Each number is 500 + 40 x the weight over its row's rms, rounded and kept within 0 to 999. Layers, rows and columns count from 0. Numbers have three digits each. The size before them is the row's rms in percent of the matrix's.

# layer 5 MLP up, 192x96, rms 0.363, rows 142-170, columns 48-95
110:475521495538545457542491462510448508526458487414510567534520432533593511525535494585590409469508510473485542438412563537507467511542495521493427
115:468518548452545442537489579478522494448528578499545520465578444508473512540510509529527443419479525515478530500501516437545478499448470493467464
112:535493448587559501592494509531485483544467496496462516478416547497516548443431547478522530533448514520537563485514504552543549493483528471499441
094:490500429480506449431416461518497492575432437450499483469445544505539450500509510511590482468522556437533503421488542521481438497489479522501552
103:520468467468519529466567517477482597506443489487487433490512518564528477462533506556553474459509484478491602432452493524470517514507485394474502
083:464446468494465503537462555617532491484517453500394505439526436575497444502464461496493487535566400459524562507501504479514459494526468543464513
108:481463488484516504476549545511402529514447497429504541448560494478535444568593590477506449466491453484559537506468475503519450494496470471518460
085:501519534536507486470475539462467545472509504503462447450419584480420490483483524528481538501492524559557434521487491449521459555568533519473512
121:523536571486470428570489534556552587449500454526514422533499456509484491506506513513440538475502464490570470542481488460539454508528368478534502
088:517457497532510469496480494482482482534507471432439519470452492536513518629537484447516375540518515464516533509494444448527484455485538476531583
089:521531517502498489540548549479509512463568475481482433523447473447456459593450481443540509499508462500518520481532485513540468507503515519469454
104:504621518556535461504550466490493493429432559496493460478526472511508560495567467526537497513482427492514536509481551555462488506516478476552444
102:500552471482543506489516528597512515447522488467477471514505452497511501527551529518549467448518475571386528419477575552478531474505568464507553
098:511462504538523435532472474515505515407428463511489478545515513511551536532484543500527466496476507407585540513481529564503510540579444497479451
094:505506520573493428467454485485515543465491454531591432525485507492526441458564511505398454411507477508549527492512477520536522521523470451474517
120:470526491486516476540534541548563452495522462472376507468536542502492455462488499432457504428446479438455453458482489536512495599539510520543497
090:525547499552413514488473538530433444429564552471528497476517419543560468449490456507451502496479439502567507446455562513478542578536558451557503
115:574501522418543522484516471509456563534518476465567513498504485483434507482539460513581451500534478550462523405481495517568492504499565514534471
097:487510448495459493508523533488468510512488488499477513446494585473517472532510557456526492435491571475491499498572576568426488536500488493543476
109:516499469448567531543494588495456469502497510489421480480522479524487446552496490473478450525527498465522471503438467509447495560532476457517476
086:514492579570541517497520494512446533503445580524511419474532480529498548588525496460492423546523533549511501535497505513477540444456500521501478
082:538453480493493526524439487492514525501440435500470460453541482551456524495540524521510477438445528477509517575551491505528386462519531574485535
112:522463524515531533485529525496498508501439511483403402541591482489519481517523512497566467476547494547473482504498464501480538478513467510551527
097:530464554450537502493488460506521556516404520519580544500604500464527511510538519496515483475492493509448582451458497544437509427501464569497560
060:496530431514543503548497511477505503530508454585417490537501504533515508485503557542524512509454526468456512473484516538404474501430504453458494
095:575458470498530501506489509489554459457391501469445459520505497517516484563465530459510520517565453548539459546507585594418485537554530470469494
092:486500517493484501459496588543432488485500480552511517569552497499425543497514491509597459456478462498495425557504525552544525506473500439497533
088:454442490448480508486493471549502528521531452554507465438492565540496494488530482473464449513464525488534464506562515486533494541520542510414424
088:475464548568485533534503462541462463504446607539496407494500563474526532524503460519455445543469520518436498470509514558515478534462501527553496
# layer 5 MLP down (transposed), 192x96, rms 0.222, rows 142-169, columns 48-95
115:452489536540489420524487510447515451460483468436499547476514564471534566470484456535498481486421527505517561538495540583489517442490535526525439
110:546529475481456561464427516486520430515494521450519544435526446496440481528500486459563436475571515549543450468525501465529463575511491554484485
121:492559494510559481525515532501490515516572564467428495504511497479405537520481602578455599545528520507494493541470522508524495507489453485466501
096:495556486569585474432498505486426520436468479423472540417524459524507515511428490535477536567571515466500506560559433498477411555468472482479477
124:509527448553475473499543458405471541533512485540496555447426479496530516464496522503503552524467494479505451537534541497480521557472485475420461
074:541489479425573467463475502440517492572554579490577505501555561478559448562528583530499534427511517479509483505489494458514573406520461515424521
108:533512511410515510483472498480510489475540580520488566508412462505480444470447472485444485488504538547525454517510543442571466472540512556451518
088:497447476485512466507496514522479482482524449525527527555549456519539501500502531482504568411497491518520601490525487531485501468490480507491513
134:438520470466489526531531433521528504464529487576457499537461449456504486554540506562467543518458510476499560545519455497480484512533477526493518
084:469553460491439479463436530542509514494539555475501508514556589459461429446499552546542526490571509495450487482472572518528487471544432512395495
102:513528513526525409510480507463483505462465561516439570461521515485490469552428476527464568433467512537546464433498489455516449532546506478543482
106:502539507486484418528528541573460500475517537535497526411459490460546562590509479477572462531501443437522491589457528501541559507512495480494488
102:489531531466486505508535548512465522470445518481518486502563537500509554534500550510559462551553506503470491450462521443480388511554450587504493
104:428490429456503498543485390539497477500615478523501583501563511518476508512483559455509531514541538467523475487569519505484522465489449512473394
090:492516483426505561550557478511516455455478531534451531527515484465459456447513551508551520541501481478487506473497492393460541514528466510545521
117:564488487485566503562401528513526516384455471481481499557556510533441536566500553484447453468445476505503543512456418564516498507472482524485510
078:486515493415529468570503571591491440469554536486540497498598495514491513460532564441473477519586466495494510438490537404428487469502479574514508
108:481536535471501506510497510469527489491443452537564539556606474488572445544543493522487442566499479473444525490463475446499523461490493480591460
109:522463512579585472513498459515472474470510572497445474532469514578563513512484488548478557525474508569476509489488560533528538453401549443457441
124:515533498485505522536481519416543511491466474536418486571409516488415519450483491517466454507492559536476569417511454435548562484523450495518499
076:455523442462471436482585581509597509554544513498507556517517543495517464392491458563491522451517556436512463498514472474495491470496540530489493
084:508543424531470544502512513491433494506531474553445490522495533522561456497550510425506532516545444485535495459476461514453527515435518546458466
121:487556513471567444451534520455503500454486503502467435526435441502427452470475575528480505485530509444461500519519508451570460472458516521442440
100:514545477519522452520486533517481590442539536480538510504462518504454496502410509499518525508458516524557483584481624515506514512582544418466510
082:483466444505479542464554511517541452513518479462509525507491593478462510542492531535556567458595520533510505547478430451495552500542497547494465
086:472473536470460532485523476433547470540497484543513504519511487592533483481519475429482511565529370535502488510428533499479524502452497579475523
087:569485441527535439517463573486424509484503451418514444523514583492512554460487539481558493469449513504561556490544453524477488516431495534504492
079:505495534571525452467485502514530481474502556438549486464427539503564515470462537477530537472496476496452548551554443470507491521507508465493414